From a checkpoint of a small transformer trained on Wikipedia: 6 heads of 32.
Each number is 500 + 50 x the weight over its row's rms, rounded and kept within 0 to 999. Layers, rows and columns count from 0. Numbers have three digits each. The size before them is the row's rms in percent of the matrix's.

# layer 7 MLP down (transposed), 768x192, rms 0.26, rows 218-290, columns 0-95
110:484505521475568457522516490478445527475548444479465449566541545480477494486588556530472618567452555530517502480428442557515561430401525568477467488521561458464541508442551627504473521568521451465450489467549528504441535547518526505434543450456512484513489447431578600447457608548496510556
104:424491504396518485510468439427485515598545446495496536510434464543491418439508463471520503431500405503445495432501535524448575580484444612470487375482440436538497550445603522506520497579476463382479528539488601489482467485536442507588561492554490453545531504508440514485488529581628511467
095:427541528480459495482462636361437504584441490432500478487523509481490545534567558582482505494521474500541456522594461511475528474436460556396575477457449507485451509497396510483478470540491507488430455458591568386552443539410443451479409449483467521426500533546433543495484531526453530533
081:563470517456593605470465445430418569502515543544495547463560506609459535481500577534515493447542475467538564543511496494429502551503543460590524511485492482540524430429537541492459556425550494429516543599574433512563493465608575572463622495545504513510461479601431562572430520523511550450
093:527544457446463552495567412516507476442526469576514392608495479510564497439537488533582544450438445447483456543501440461476560434405508527657553576526461522434470448477552468452552537522560522449510614529470431616471503454469586380471490464463433555563485478549536549519451507529471437472
090:546542480531469543472556515521516519478549470477508461535570519496482505486507439447524432460496563535487414435423520531519435535470588486490558546452410538508577506439552482462430518508412581501582438487454517560445445539527493488471546391404469575438482505497512511553511449532444488630
090:470470504447463478498415501478498442488498556598587558558475456563419485457501577502547576526461445549511510504480404549515450513483533470440450560569492632463586600547477581424525565513481469489490412447465570504583495495552621532511542502527577510522508482497411473515538533525513535465
112:436434551464528450466479561501553501522471472542508544536515489476454406459537466454559486474498514488558557478409462537528455547542496576532503418455393511512422586473516441498524512514433472487502482501501460493530528486489458545580625442456449416559555512525470459499480547474537471522
099:473470388436481472615542468537478513457465473462532419472554506424553555463476549382441527390496460596540547580488563576634394520467587535525493551478557523547502446469577431513499448415448440507445485529535403467416509503564503550495474586497520568412496467593436544454509628507425529538
098:431524466564555510539433570628544464468535556523573573475530533522538456442493460427557480364449502478591532433464472476593458520481667469494560484481444527548490514513422514404517560516492426475522536438555509510496486581530527489549510517528497567514598501450520555391473507421507566530
092:427507522498440536501479501517524515423444461536520542401517498475461562381548496445572466459435351578504546506517356482525469455509514483465550443516414425426426535546506528475576553491493573494523551478412589410607512466380485393487536545467473615500459525517461552516535518457559555471
085:442459535464507563519368400574576530498531507516449527489421477554447501516546530491542574528493429496489473547478577485568463592481448512436524406528517478494540574503524414561490558484490546415460513469552479459437493528448486506498564465506537552506484518531402541529436544478445493634
083:528562521502557600495522467451491554525441521500534471520476528496472482475567324491465573467449470426464569497475523511532393413519527441494469526453447523623514524603491523471483528456554514521544469511519580574527475546473522477522480565390567572482463508470517465578529494531592551447
103:629565510506499565448455492458453514436543508454550503524541566502487422521543453503451482449512623497487474472484456474530448489511419550531505541427473603576503582530500513399463468422620519520539523423494506491531412493521533490506426550512443543477448489509447460439515432476469359433
092:520496494463470512413502413492480493541458526436505482433608581498533474488499432479475532576565516484519559460422468447517468539576449513568517460469504591413497594449567575522501531456549480489540535505522483470458558446496522512480475449510462528559481562501424435513528480523480588518
090:537429516498507526511510364556486480601521542543538427573488587494525542497401423436359503530421439519463465517494473538476459523448550510416503516518410572523625500547478515570480448514592497493516449446497519510506574483518560495463565514515552529588520576447472458569500482521476530574
105:433495343451484398567467428499480506430515485520507540463461435485519551564441499446509580628504553535492473531476430500562533371429505473427503467485579470569611513557556483527568510523499519599412573512522520460508555417490531537498450579474468507506464480460499409520486424469486555482
102:521507498374470371596558457548490513578508479523562472477506449446460461389506477480574477528495511567454409531554463476501456511406515530434534577568547482490581575421568541447497554527570516362535582518387440485495469480466481451516622583504483520579484496524503448522529490440443548520
096:556465642512570495438500523374619487483472529574551504538509501482398603515481595467518456435559412477544511436572502457493513551499560486555474402483400605481538525400508538505489511479454587500572553592487451571569482396509565531529573443459541516519470402550572496559508555500551501474
107:525449442454526443606427546492500431499434571480439531495433598489538533592515459421514449521508486461498468531466510485539514497489454455554461421456520557533525502490509521486587420527517510477475544519518474465465498510548540575489497578532483530474548474502516498510493528619485514483
105:567507531555433519534479478625498470480548539522552644513538435505532492431567555484461500489561550507556580570491514409492523485524416516492581534523422449591594532483551426516403500554501499506386533476428447459415536464537442440553487408461509457554407545593505516541547457458504506491
111:482546518457453495402515555507497468500544475564427492536537445490499413502502510546525347487503509484491553655493526487470421536462423503509543514465391565472494541488437515544543484518549561553489517569504562589514387474512437564489520557451503415465517498436526531488479522535463439347
101:423597446568474494477510505497425475484416503590471534571513583438512484471486481480440517542537474493495539500400479570491526571559518544535535472539503426518469474511548441553575409542429514540492549473579447492476597467574466535503500566543512522431479590432516552555488531524512546489
092:544463549506497543558537551484460532475446447381511520489636547470560618562597540465537516462483517522494492538466459524495455512526549527541468530471443531472583500450454442476526551498469534463517528491460461465553504550564610528625601495501506583460573533489549459447529438508472528575
102:601473533470498479628544566509537432464450555578550536531450493517543427540524472464448401522420357517542480433474499467551452453408503516545573442507490526506441511497562478462558489551476524533492474490505477465450529398492446437500615536479515470565501479510523575489507553506556455611
106:450477448435482481448541472574555527522450560470512500537494507507447481516469526520525590509490564463500456488525452501523459467555533467429514533497549503437489429481569458536436553479556468520454478626527590422539376476462566462532508387479480490496508496483431503502511479512499547475
108:591514587458532529482468555512510485464438562416475410439445507466451460454514520514565464519461423466506630348498481474490455558575490526499475443446544475477451528584498493410490469569543409488537547562483534594536457540553578529507446525545505522488493543601557535536477513417447389530
092:499415486503507527419505453504510574572522504558413583569569471455461543511473455415460492526538493531449428558500523385477518515613522505516452451457521513490422508473498580555492484550551474481612586506560511468590520501513451472596477531424465595479382515467530513496489503620539473632
092:517428504525475582458503551488467500574573501536542556495515526558500554513430441556452459484468469434509548472483516470503505627427483471507599497426496502591513492424494427467508586552407489491456516447497520560517511526486471425565547500442454455580590486559489469579562454560570481559
112:491508494527584492397468525446574449593456532512445548517485501580482505524496554463468503533518519472413456505455423585473477569489473432509474512471509537446577488400500541468484582466506542488411537433517542486580516552561513421445564593450480582524570489521475508541489430495552487485
101:498520431532389534498497516457487505526407462470425484510544572571501568467465474641510586470404545443575518472436527556474481549501442606587451491406539434568473505502377491533514513526378441460506504529514559571554438442571490522491498462487495483443468516495482475571510524612514574480
113:536502535489515473434566581464476499407502552449510496564560469377456565453460518481522573509410416504481574502491447502507416496407625552455504391558448489542505413458496508494485506479454429540514533485536487538475476481468542442554543509539487545441530461539557497552522545479533498496
105:556501555557487418411391442485484559477416574487530446485446557492484385465500456520526510550501454565458566554546596523526495492510446510588356469446460499534480452446524517489542537535496482493524509548568500570537563564563430439463488451463538535503511390583511599385541523573462533470
100:587527582534482596492425495520426529414541503489500332436509458529494456497475494466545544459466504448488491562565581504439455509482521466545511483487446438539483476541557524497576417525382457465500524483504438510400444425438578478613467518475564575553497480460480543451513472511516515640
094:486478500470584439482460478478458530494450581499537478499599484422524465466510477563467496544457504488464507529506454493564463487560525529490463512398522501499516396576541459437555467516452536494551544490400430566500559469423411530536472528427591597571530515537508569497549541588423505565
103:519535516566474557567453451619564606504546577581546534642488458505441482522490466398544478439544529480565505545473540445467486432572454504501485452554495478569469479563506567485483564471498415445369539490518549600434523471493413542622435472505544485559571519567602486506514476528480585476
093:504462466451381534466474428533486519525552565488462458469421481479574491490368530563572457417479517497497426511455558537513517464521552530545508426547503437492496483447459533513568381485540508615473508547415495538512570547546455519431492581457472575438500560589452435485537537510446555439
101:445414662429462518474525459588488440468503525606560545435478528504490460514518447438453428493512461514525498454454534565505460577537514434482398487522551554510508551547561512567603499443555442474535416575477434392507548454526474464546523539432592491471523553542492531547531457536511551444
092:498411483563509511550428625527478429422535423473561462451492493550497473438456584521595518554520496577550530524494501445577514445409539434541493423453547458504541611496461491521484579454502442392535455432420536457400456525435440533496575514471404433485504447508556504494519451640426489576
088:423511463422519466428526400487368567503423448565428528507476446462504497505529522474471458597433423502512432599517544502546450464551508480530533493497502536568538554469468518476481508519481466535523433532442453525476500419438443526485522508525555508566438510510477444466451525505480492426
079:507572514467442588502492568427571515533535460392572529592589558480473435495417444393439540529454472523466502511454487602549472516530548496513546506499398611500539458520540569495517444509505616398452439478493521444528472542527507550426427514519595537460469518463485522497452519536550560430
102:476483517483461499507544591485516527429512453558511539501535394441444588425510557557572420535556521520551506572536469516636445497432564515619536419395452530497320404514476466536451495506468425594489462517525415428525487498449457517468468568484588431435542470497405475624492541547496533554
109:487547447460440492538399483583551568485582435433456506466461500505483538557396511601360537451471540469489546453458478477438420461516438468491540500472517524400580463404524474469423433517487493525483452509467477538525364633458533459553529531468483482549435492477461602542552476496536442433
096:419416536371378510506407417531457471520531506521430510506482443432565528528519510440532630595592570445515525448509454554526436464496505494551495467490554629529474438493507521491479507482454460495468549569457440483516528439505530493588503477398421513554486536581505457412540596509526559463
102:473559413462499516422425513449540523508581487483516463470442473581518409549544597522564468489567575508503444404474507471422444480567443540509466476472411448492539639401508398569468526510573523484461469381518515569501559453525523519488517503549419474442500462540571453496458503598567528484
104:536484497541570574464452404499474401460465476506520535470434451495431548510455598454549450491460542520488454464512663502468467501544552490516578550339539342509410460508463512524518437492462537561460503531500540516449470499460506540500454455476508552451377523456469600418545546552439586441
103:498390575439592456541442508483509504540450541519549483522504483516531540502553519514453456484575577474462451614529468469467520501509489602459594560513494529373490555460576436488420466475506533499409484579547474475517476480586469454549477521473597531481513494566566543409575485523544474550
104:492538489443415457572591544469587488484548509498457412470601488471396500531517563579495521508489522468390535521538523459450429450454566564436484476577512556388592467523531496517593430500495508627440428380432515478504550589571583505496507504443415538531510565502511502568571477456513464480
089:411613500442488493485476516480564509444508508571560387542473485515457377467436580472533465449463491466549460467484385440507565430553575540478486528544543558490497415508542414507447495489552557511516515548444443513593505416441539504519556519438550480499440491519511436436521544577456541498
105:434496498397515506523547547618515498434573444451506442420489475493509419510510537509559554405536515435425408528567481614363447452443583533442520442546440390454460488529427451490467418449471519477561468451549516511509463433525523518485482575523548536482530488525450496469491508501432514535
098:444473534500540474435484574506453526376565478508448394459524481504540404520448478490406498522484577547595511543510471589439414523423550511532486586485384552555468488507551432532462452435598524464527468537560471516428581541509411483541518418552481521477540516539492454531496546561531483485
093:513485433556418525556535526422432455447521420520542588459587514498522455562524432472575498489425482477551479468500451478545520518558498447425461446450418549495529515481426514494502502475500558476478522441471524523464504536537471489527554446446541509470498491517460524478454605563543478538
100:459506508530565424534637385476536506445512406520512520497467534506528551438509449490420449540474452572536581475561522493556533593485536438462523518436526501477514512439576503572425551499562537510515465551496433519502546553482454385508511461475523541529460427436454571511442506575516562509
115:504499492438497548505443531427515511527482438501479414510474471503459533537448534423549533470504493537432504581522485573445469453420486599416496402437478478583525490597458463429494450508506585555589441435545510535477424466497558580406599590526414531479514522475482499510551490545504446488
102:515600538478486556467494539542465438562504489465532493451533452494493543493468491408497521485455487545484477516532467553373559469508454449401450468482493472636533484514472511465504593387530567528474525451477542485615510459501516452496493464428479506470456469402430507573550453535534487415
125:464495501511484590557551495553494538500473400525507553417540527594466496528547461411426529454468528559432519462466554392442434541431496494339519490531561501483566359470530505542506437536489523536538442498432499453487462444576488407465470471478486526486594482469495533564491419494484464579
108:576516494577609411486500511587442458467469419438537514456586571558515469504500543506504436533573562499540532504542530513469481456470545440486540480608406525503417364556534587512578506516436501559512441439568434578545512442506599448468416555583530558490507423455493565484443498509573465441
109:547471449583530545499445580384471466461497473469412540398578507542541513488520480664546409557471480498482492559478526533442556498575479477496488558520440558550534508445553514539520622445454407517464455378506507524515543479480357489501485614475520575529545429507433555463436564380520510494
100:366461388447415520508505439451483551509498511500463442521529514449540420629490521473479405513527460380508467496508520604514586602520527497434467431488487546504497523536397498515507537560478561435530460518492559442507557531486555456518539406528444502469547470501474469516453433498550420488
093:542476533595521469517483519476512531408503419542432495491539513541523615507480551507514543557402417414568439490581543409472513503493505438454442480378509459548490512588491504396469571525492469467572537397494441556536465555476457515515533417511552481504458561491448374533463476428475559465
100:526391593492475461525513596582467453449462392486480416527539520462491480536446507484484494540465478516413425487489491527450390486536619519502477447581488444405437419548442493537534426478495545567527392456584565569521452519465509487513443466560547423493471422483473506498469528499485517520
091:461495508424486580422513497572454439491529489428472480472460488544417508518579502499404510431467476469481451479543559497498564506396561491535529516449483588435476468460496567506532534547410515560543614496481562489459410467457604501526483512464574411409489533576553504639523448456529564543
107:517468529542578511574513515489563383452353409475485550528460554511499514473395520444485436439458492482470467566520464433507615478511498514511428471485479434531398489563608432404474465546509488466482538436479476440471525436492521570468556435582476439542511547449540473553474554539519438439
112:460438550559486515527485419476532515442483471424470503498544525578462491507425527493467588572451514440454467519438461482560545483479496543420469504527499513399544509495390565495560515551486571499435478542448419592490497516511548530546491515492503402511498551470510568527502498451519560462
100:536442506556476515527509469472419499454501616586454455419425528463535510448502473473419540531471481502570438504525488428496502412463467447409508492541491427435445488457547425485485466449473511528544526466486486519581457419430535481525436475479620519467450478570433571486598520481435638458
104:455524481404506539465542450451464503468462528378441468527544439396533554475490448497554507551567532496609418549494484530504483512514547442613526494465518500489517461472542558488487448569454469468484446506545576495447517516544508549575491447460521514431540539473460537535575548486459548544
100:444538457431485566583495518473462566459493546585488512532512557515502409492459428493477502425480624459465494547507546429520431528565542503524448456532464543422431411516506524402518557504482500550485551560414463462525491509576531541462536488420630485474497461450524504449526454538515585485
108:488502534475514477514537523545506529465503524412388483493456484520561529517470439518504515621508529461513457473456437530602499450481383543485475527466503468468455513436438484512472527529510477390444495428582529465576511562597517519496494576502538538477516449479465497492453503496388498495
099:507464470494602472539485475568506555569515450587566462475514445453482511515523539569518522511464516482442536450458511505514510568511524534445479466500492529434510487502493550479522456430497483531471477582494442510411507531420442504450537478567476505552569443553528589498546504523450555471
101:504523579434504509469510613589551582518457549508497462499656369532518397499552424539463477415477435488514413444551488603530521423498511494547496451587386594546577545479508454503553597488519541626580513427531484515563481528451540503483543573515485505458555513515457497533448363482391478489
104:566509509501510559525499463475422488499489491514448529466562486489522510459530527409466460449553524447504406414424514401526527533491522501603448530541497432517545491476483594583502577571491522423530520467430567492479426463505450459563626474482521471456491413462475465572485450521390502586
090:446529585510525440423515440375516575527457442480419504516505508474542516448441569508511461438553469490510480561505527512478455524429519490496485506565466506545476490504549498434441440502550557526541455555485429478493483538467480418460569567507445594490438474480567410527543579481411539528
099:498493494565505423530531514533467561427503496499619627572504492487472546524459459416456518441566547479520383526621458524544485487560512562501508476561534506502436449478490457479526425476435394529540515525486529551439566577448521377462447477515467473421450480598551634605484455443470459472
# layer 7 MLP up, 768x192, rms 0.188, rows 219-290, columns 0-95
111:465504424541515456559508450534533544581507488609513560576523408535478504494418599461539476507468415498554447519430484517514443545440473412483457523491483533483579542480480452511480516516508513522469438544545451445517467510456403601429516522423535425535483532539393478541439498512517529479
087:437441577487476508451496537497536538529516476450522468557505502402504529473524553485543424563499508417461539514495524452433468453511521574431576511486571518454548432571422504422497566531467448426490540565485519543491453478471423496480563478418404528507548590473518547491542571460443543522
098:496566563484530449551427466464481437536478404460467512541384515438491480522487503527548435413505434558528429460472459499453578553585491518453524477436567554455423600512510458498413571405476435444476466542514439562448481438444495450557431366508512411517531536479498527383485511552578519532
089:458457548512480541601453494408417531589466550519411485516519543495473522539569547513481388487519536502543534566510383472489524527524513553521431493485544504471303412401509543515483523486446514435462416523572414519491515510528446485546600518542534498500493573452578562446481549431507571519
094:486536504529568513546525383489499497452491510665447541549507484447463590562438401496529503512463592504554543560410507488613450419502435510522495467592536592489514549443474467516505468558583544490514461496505488469502463499476580502440397507518496461576475476442451490507545403428518586503
095:551551423462460534493541406567480531515434452499412497553420425464623458530477418435556451538576491522535496526519483455444450449477624556409585515579550454433532501482471477447547481484477450563565450491398515548483464491522536553497526524529509510534601625458522486515505521482534459580
113:504533427427490389503535526460514532528430483484538514380480523556523470495426514545488464510577466599592472595572509468485577530472562403513565550569456498611519487395523492478499504518465526451482507427533505498489532553492504501472553450658489505438521433465529489468620559521412510495
096:525448497567474423481513437447561453501506480501456543591474512628510403565509465516586427539520509492454484399534542601415521506466399504480479456554536512439493479496366539462486475511494525509512514532465509591541422442457470519625492564501466446545530461565479471566494390524538425489
101:463521493532400464532506472549455521605421509539473501568492475531503505517512478437470530447527452475583545572516533439421389454417535472483506440552552421506452546499620564464468510570524557520449583415539523558423436549492516496492381428460466495539440536410509526520451620531486471475
091:427495413453478480498440506492531564471565411474481475555579452517479428534526524497551479582492507486519486457446497464536553474481603475433574612549538485439467508444521521538594466497521440516550466431490495491523423472433404453566477451468529553545519499551553500503574482468433510472
084:531413509487516509474602520490492556516424554529539541572586434454490523556475532495456510535475537537500459537497576419544433511525472576515458571539493425469448502451485495463452531470483414576546410480479493472404467547520518486444464524542492548451513391524538493518469371489425535588
100:419477548535515551580455491530452462520649585546570569517444535492508464516470536514549508523490430509521501461522543477495509474481523429480435459507530464572467593454464493489611518573442485547479523447433486544441490469629463487510411554484511493451462457400470539522541497531490470526
104:566439452479467498425516433481539528537449505457533451515476481552534418449479450469462617343521493600574501561506564443543472483554474544455473589521507541374443536445500468497514430487530508562471494477491503451564554491596550501409502418527531459564547613513568573527605482512498528513
085:397509457580505500505476530548621525445460537462504536478427493474521564409458516522542487504511421464459439470547563541521509475496487428459594388599469467380563491515436440533557514422515493475437477495533456520422539516514463539520536550575539523543481525553487529617443558506566510503
087:445487602435483406491485482413578499498500445509466494456476485453543470593525498431519587510489505527482527382460484462505512496523372458501324458487481445535470463517526525517473507482588452517537544491546390483488563418505402437514552490490471536431550462504579582470584468453483450565
101:497407567615490513469443496480446530569440510492445472521436436463450488469432425521423520473498508584503498491574528496481513473565457519547559445501505468473575451561495519502525448572468435555518495553497535584553624422535459570449424446570443545484449471406461444522419504479539483501
109:507579481497512426526489496492488464462347440456463562483423453548464481409517526556566452534578446536511467553532507479525455500558499485606499455472491534414555529509585579460513502505476458636555495483540586524457536405428478542503497498441526495496528482426546443531583467429473501497
100:550490566482511528557556540508416501375497465434472486572485438588476475486474530540539495573584579466461479486428499479410503498495466592556504462467499426527519475462433509602461569439561453429597506417491395595415454503568401538529513477596486538447472524548490480493547601431541448508
098:488529438486440629549440498469505623522538464529519548456471452492541363502510504587431478466522496435503423513544508487536447581546508457500525558554530475466524501579507503453487636516493538521510608450488471532462592511553470498525449467561474379578437449509591445530367556448481514542
102:423567403553506477383545535536559574486527526526465533511539513478423537562486617613542543422483481435551548478509520403510454435482472530543575454502558500447514555456555449413508501550502574487554497464460397491478463485476538527589453513527492397527409469465597421601523505478577588572
112:518561599455514459454554441409533491495541427454434470508439555577523440445511498532403495466492483495543555519564539509453513556474429510485481488557627520479472419444500557455530473471584492505522484537453462490536484456486520502454554445391521521580497517462463497571443404576534503520
089:397532490527465473508478448464489431426451523490476456456513483487503495525482552478482509516498518545431447533560541434495487528454411603467520481510626498533567507385481472599467486483560446538421542508578409442537479547384547474513528556540554499541449483421527546534537546492532401392
102:498576520624501504475513441497557518538515406499416528497532486490587449461489436493503537589460430514452598495501580465463396546457539468464431499480517537440484487535549449502550544529528468542408516466507504506535543429522498407523506535481390488453554500448548431479455420492475493501
094:428561443418525527499433494533483557447481492440475485474549481544532453453453385496533527579515474464506501612564436557439444569469525448471479394496437526506558499494420427467569658494505510456502462470525495554525630461504560558440537509461543485516531512507489567445459499549448424536
121:457393457467453443533450522462470601537499467567543492582451542467532479486427544525543566507463439481415469531508514453489465557539569447463490531465544429500525484457514506520512573523596494634438388531551527422474545459572536468447474487519499429438471468464358552513410427509553485592
092:452506379512469560524514425506529409358426601554426511491522480497559502471397475469456563531560532541532486475507535429405441495564516624518478499489514445438516428530473515476473531509576504470542492513474503469498448502511569528569461395467444525589544462524477493593446420519489456493
094:481468537475627579531420581501525567428537541412512593464468490563531548625502516446467550545488437478564493501510511550575462495492424524494466489535577479460495492500529456504551568530555428489582579470494537519456484504438545526470399561486488491473451478457397477368502425446503443407
103:551447551481446401507435477512512482501440479437463467465522457423470561468580547461573507535476493513504507551463499588531568585390566544490460518492545472444522577535540510541529540493569494482468440465541413484404399498526441481538462477537452591491434563562559488493540521463463490477
107:480598506488491508439521532572474444519534546469478543522527477471464547522412502526601573541536489444493478571534485491384437460560519476593441567526514505586451449510464484440460456522485448540487434552594422521499388435492502463428525443596558496494541441483439487470443462512431491548
105:518508471518460471574476528547479443443496489512420517497538506463513462552482536515526437519520451444461510459517501491508415573432524585554537464497447569591440485536495453473460527544486483549484568533468475486429576477556549490497494510506527523503410504558390471444504490433563592504
117:595357475519566536456543419496555554536520539467456464477489401503515468500482533608426446483466486467526495506445571501451506612546444499482511544500413576487518471384424516469502600423523530519481449515533513473504512488518532546431499568547458483553582511573496531533576552587496500486
104:424454457517461571572615632516555471532456413527513460449499482484513544488547549519524484474516549478520445535540496492510449498462470479482574620516513547561520521516461430443537472490561465485467411410483522399527384455463500530577475435565503437509550497570484524538452449474547516557
107:503546491449543470493536446437449547507365539486548454512498490635456507578481391429532435543589514466552500533580511505440591576393473485464539487558449497601517597555453528538544490444544493509499553524408501550515480505466486450476517525517431533550541563495506431428533550482501434452
102:385538505521528460522521502588559450470403598593599493521514556531498533563439489503495502493524446408535486489528469485445469577485579502436452548457572483497481480487484464402508509515442477492613520578554462575499541500479562458517490485528485509513585581457497562488478449530518474441
099:545477469455510506513526591491464508469508367540519516486476533438542413478452523513466490509438505467479508514535484447449523513369503432599511522425529550512430520467613406518521523488527634591474508537451598513509503433405429484464616600497557464495440528488489613494456466510459555512
101:494579518539546510565524510519537472530501429485462477480464582496535513420481476398569493482520500472523513393531504600506544443494396538527417453518521513497501571467460497568546568455491443488544493449496498467503528469581506465463493531517466424443529463547491465497644558452502571427
098:543468478509514509415466432489512445486520469543447625510503480582475546527489503439581507480552375580521486513424509522611513465573469490551510562464609465525517486387518484525550543479623454483500475538478463520436459548536540510461538526552467511525491549493566408542496489472551550450
093:394602459427518420622435495509544455550392518415535508514443551470455492491489418503476521528522473494525540602484443467476489531536426474496575488611490562482424500395507546515560525417529443442545462566533554503478437573535564451434545547637502491507505521380573500546529454619575457493
095:587581488479454378534516604396491512497537570559493456497485505571600477558484511447649516520547541472457480509446502464440419485407467496471467411447417454395551581560579506487529480519585479542490500467513520471480452540483512484538477575551544414414481565506573560495519543550503526591
096:459424504494477542501477402494468452506526470522638438483460445564498471469631529599590456439508538511518476558531496454477536485428482502545475426503523481453497469438578448495586606468482427521516450491509460511535462456517525525486566509459538438586498480457557504441446519415585426488
096:564437445563507512508544505494564493480552484540437476533454406521455439518492507567476498575458468503561491480485624512471497455491583534490469511504511568415446488479527529511456536515457498536453452441483513486485534550486484582502575521442388499565594512562512399592433500513586444436
114:566563502571452521541497503443593467417485452533510497431510546526498521417507486454456419517555517543469483456514436486496438540599539533437524486604448498578516525383408491490379514531514506356528443399473525464577430570382475521449483569510505501527478436503546445526475474490507521523
100:530519467495391498414486589504491505519449488455540516537522472452519386536479518562567452483449448567533380454500529448476561562483454512527514477583566527470449471552500495486517449469540520448573474671470559448472540434503491453531490497475427566440570562593488604515530549489539388488
094:538504406541517363487530482497530523543445542488509456545390456516529540531457466419470362545526499475483444499497502510523502560422510448508588563481391557514463512476542501480450447422514599406510510474533465519494523492571540590474491531418553503501488550640468542482448416499469500541
121:405621534556476490500500451373497528555568443557531530464552377544533522425540573551479553540606500463468439484490457442465442581455416534483583485599498524515623446409497488495621527491458421473534541507414442546450515521494480475484461484464547540646474387570478452569380548522413429519
099:497485615411559481571475501554544616526465507563517486475467487453507435536511453522482473507509567453601464496545425452462521440518490530557472540529523517521505521491452556571492532443527484484494512426422499437473507488450510483485525414466453542506487550545453529527474470502410470562
104:485584476577564530503426474524462539537383522496473537534458512501617528477460462481522458484546501536547523437523558461633516480473408590480602494482497453600534514484476499450422477487454519396448538475486523438507494450338510598506524483541537531482489502520499487535455497509466482436
098:511507496554583542459485524503462495473592520486464429525489528481455538528579526522368533464542440584495534491507505509429557442493484512491481537467538365553401572446448494508490533574478501495579441488474373569494462505516516533539582549494466450477551485410410484471541491548534524462
109:520421515598523475472514483493369503522459452455596586466467513525451531538482467465456513516564537472536490478534453489501579538457470495504457450527536577493531543633491501555451504464587509586524450530450426499482599398520434469421535431429488503596473463475593492431483481488521425526
091:556494571484516485523474464515500448526503519457465545350458443467567537570460590467515530449547534490574546476548515483446502417398451569457423397490467408413572639545481477562528474533559576443496535470453439505492503565484444501541562452532439495546522494431428545480516536491501509481
101:483484436535488507512476476431525487583441491504462540511521616529546542504456505437505465484447525380562376536455503432371472542517472514483434532568537538444513503512501476551476519524494442522498474445586442466459482419525465533459442495518599487540567514483499533593460492558552516514
102:542505463462457532482484475407469419517483539461500511555511485531430567488564509579551525542426495512519517477539463548484474513532447419485571548371425501512485538564620612508536412553572459490444523431471502424475535513539507518451566542599537460441542418483525539507511534446503415543
110:562504478577486590591595487530514526419466582551459570489406569539473512404598531534469520540489435460457561507442539471559505500479372494619518561454499524526510450527415492545534538393567542515509487536496445580551542467468418419529511477573501492544500511546572492451452480442541524475
103:474446495463426409528506438457518461475527490534448509482462551612535469484524495580511489496500453421437520522431529458449543456505514561543499526543483470529462561499480531344435498565468486522459414496501550521526467496441549512440451482546487452509438477490475485532526475533395500553
136:432428494469492481562514506488511509525590613520577538497594439516539571543530517513525504549479505564495592452457495467529473561498565561480442531482486469396420414426506472658452482526447482506419546437475520498538556507568504482586487572448470508480470408452467541489492445472486511513
109:452475469495439416522431412489558470426454601524470418532463514564529489525498534490556450500476511532530487448557462532519537554490516523418403481535489449572468418406602413474520438564470450518402529487485535546582506583461508517515543431479578474535505615507443406492478527419554528559
093:489479473492533506454575542503488451479496505585477487562509464516573486527501535521540593485450544460521541471529458498480500479588542497432515518424419499583418519468497520504483492519562432412431472454503500387387548568438609576536475460504436449474506432416431501492592610504459499481
111:511580595473469527426435506483435432450491551451465452496510472532475537461564557573502495571466524589461529537434458466334516486431455517561467457455625516561386524447539464540518473503500507517478475447497468534556467439461515502579450505571459560433517528432494583519559441405518440497
096:533491479485412466503518461493481479465495382424519502482584465572572400481557491543536493461516397463497469505479520398403435436472498598362432413471501498437550552470490580595402542467490523474519520425533427483477527431440474543535508516482563563495481601494554617530482590486511515510
095:471523368495481534536519482517509480483425509520443508479419568555501523559505525491528485476500433419530394515532457528542559415514436525618523459450507521596472494547495431510414490560541386417498478534460515535482530445497532447521614460543519507511517512501523566508588405472527533560
097:539472512577478495545571536501526489395583469470605467430505472480498472473498498453568528431475509519580584457471592523442497408477430522416545506480540527426503493495567500492461593503472520559531459500641492442514525449369520394449531580524473531542579466487407561460456561503420610404
096:549505486524558501479538449571415550570467515432475497391630480543498466534523499593493405503553528470490431533495476492493536555430510448496489538495520404560564498529603531492493480496480437466407615471456451541482494560451506572552449396495497531538596540456458587463511540494471454398
098:561509516498540541504406516505499542575479515455474427491498474504527489441492490548553450524582471495544601459499525407526550465484409420496515497443600521522519530498522529410403467457515480459441552559540516421500523393465532477442474498459547468444479468567441588542478441630518513499
096:509523482473515538568472490455587471474456428545428510511501447624478501581485592515445563474479458543581565471492480409493516560437547615445495532522504463429465480490530621491495542546491483496479501582530494470545431517511540535501513535470473472554532481491451536514587501456507508486
106:455524471526418529454601426532496483513452472522487456544553560388456477429513604527431478487429417560484538548483527504531559512511476599471481453552426515539436513500466542474515509474479486530535487442492514462498522456558525484447485542482403497563574479493459588516500444498515466556
098:444547515581540468487474440389606460554440524533464492534431571518517503401499477525424520485491537483518556545454508466481517464491448432430413510463492499509459453465478611442504562570510561472574505566401563536419534510438568510549574528411556488426518484529600453539556486569459517543
098:417573553531540487491492384488524463477499499543483479512590476548410584415486466452420560432573465459494510498475589474545459459422551568485548531428544547516571505472487543557502493455519540559481470500535516601519501510439412504451472354443540507656593574508486528481553513488584444532
106:457448533517608374498459508480503459597526472427518513477445544537477465550471461475520503465530465448419556523519584491537485530528551501402447472503504526528632537548544453474513492465440494428426531437532520473440536394439585399418586439418470438545552518611562493398504481569478545484
095:608502573514504447394512528483505539566475494441499544496453471571426536475439436463527572549487402481490482467571470449497503507473438548474457459508463486539480569519522556471442508474456427465461517485573435470448516488534489539558491434518520629657457557541471540475470591432515537474
103:542513506554530462481456528388544496479494521543558536535504480475540477470536522474551552473568440517531566532504446553478485384566470451494548494488515569543526478563500389489473385516602538479624502554480537459508584542551455408451412500610475540433495499567427437526470517575563520467
084:435483564552504549535474443470515507511534454600429530566495428465470470474418412457540494457513511524476393469459510526502463575515506560456566465367580455431568452517516478532521444498577436495492537439548390446512488402528490466560436412498522513526506500440496505494451510509480539442
109:530491454497508545430475422532550494461511434603477491452490552596507606512485586534516472447401502474563506629547506556433495629506490457542432493511463513524508497599516441542527538490589499575492473381457455497444452534565469506454484540557481421498452546491575487520531457533516421561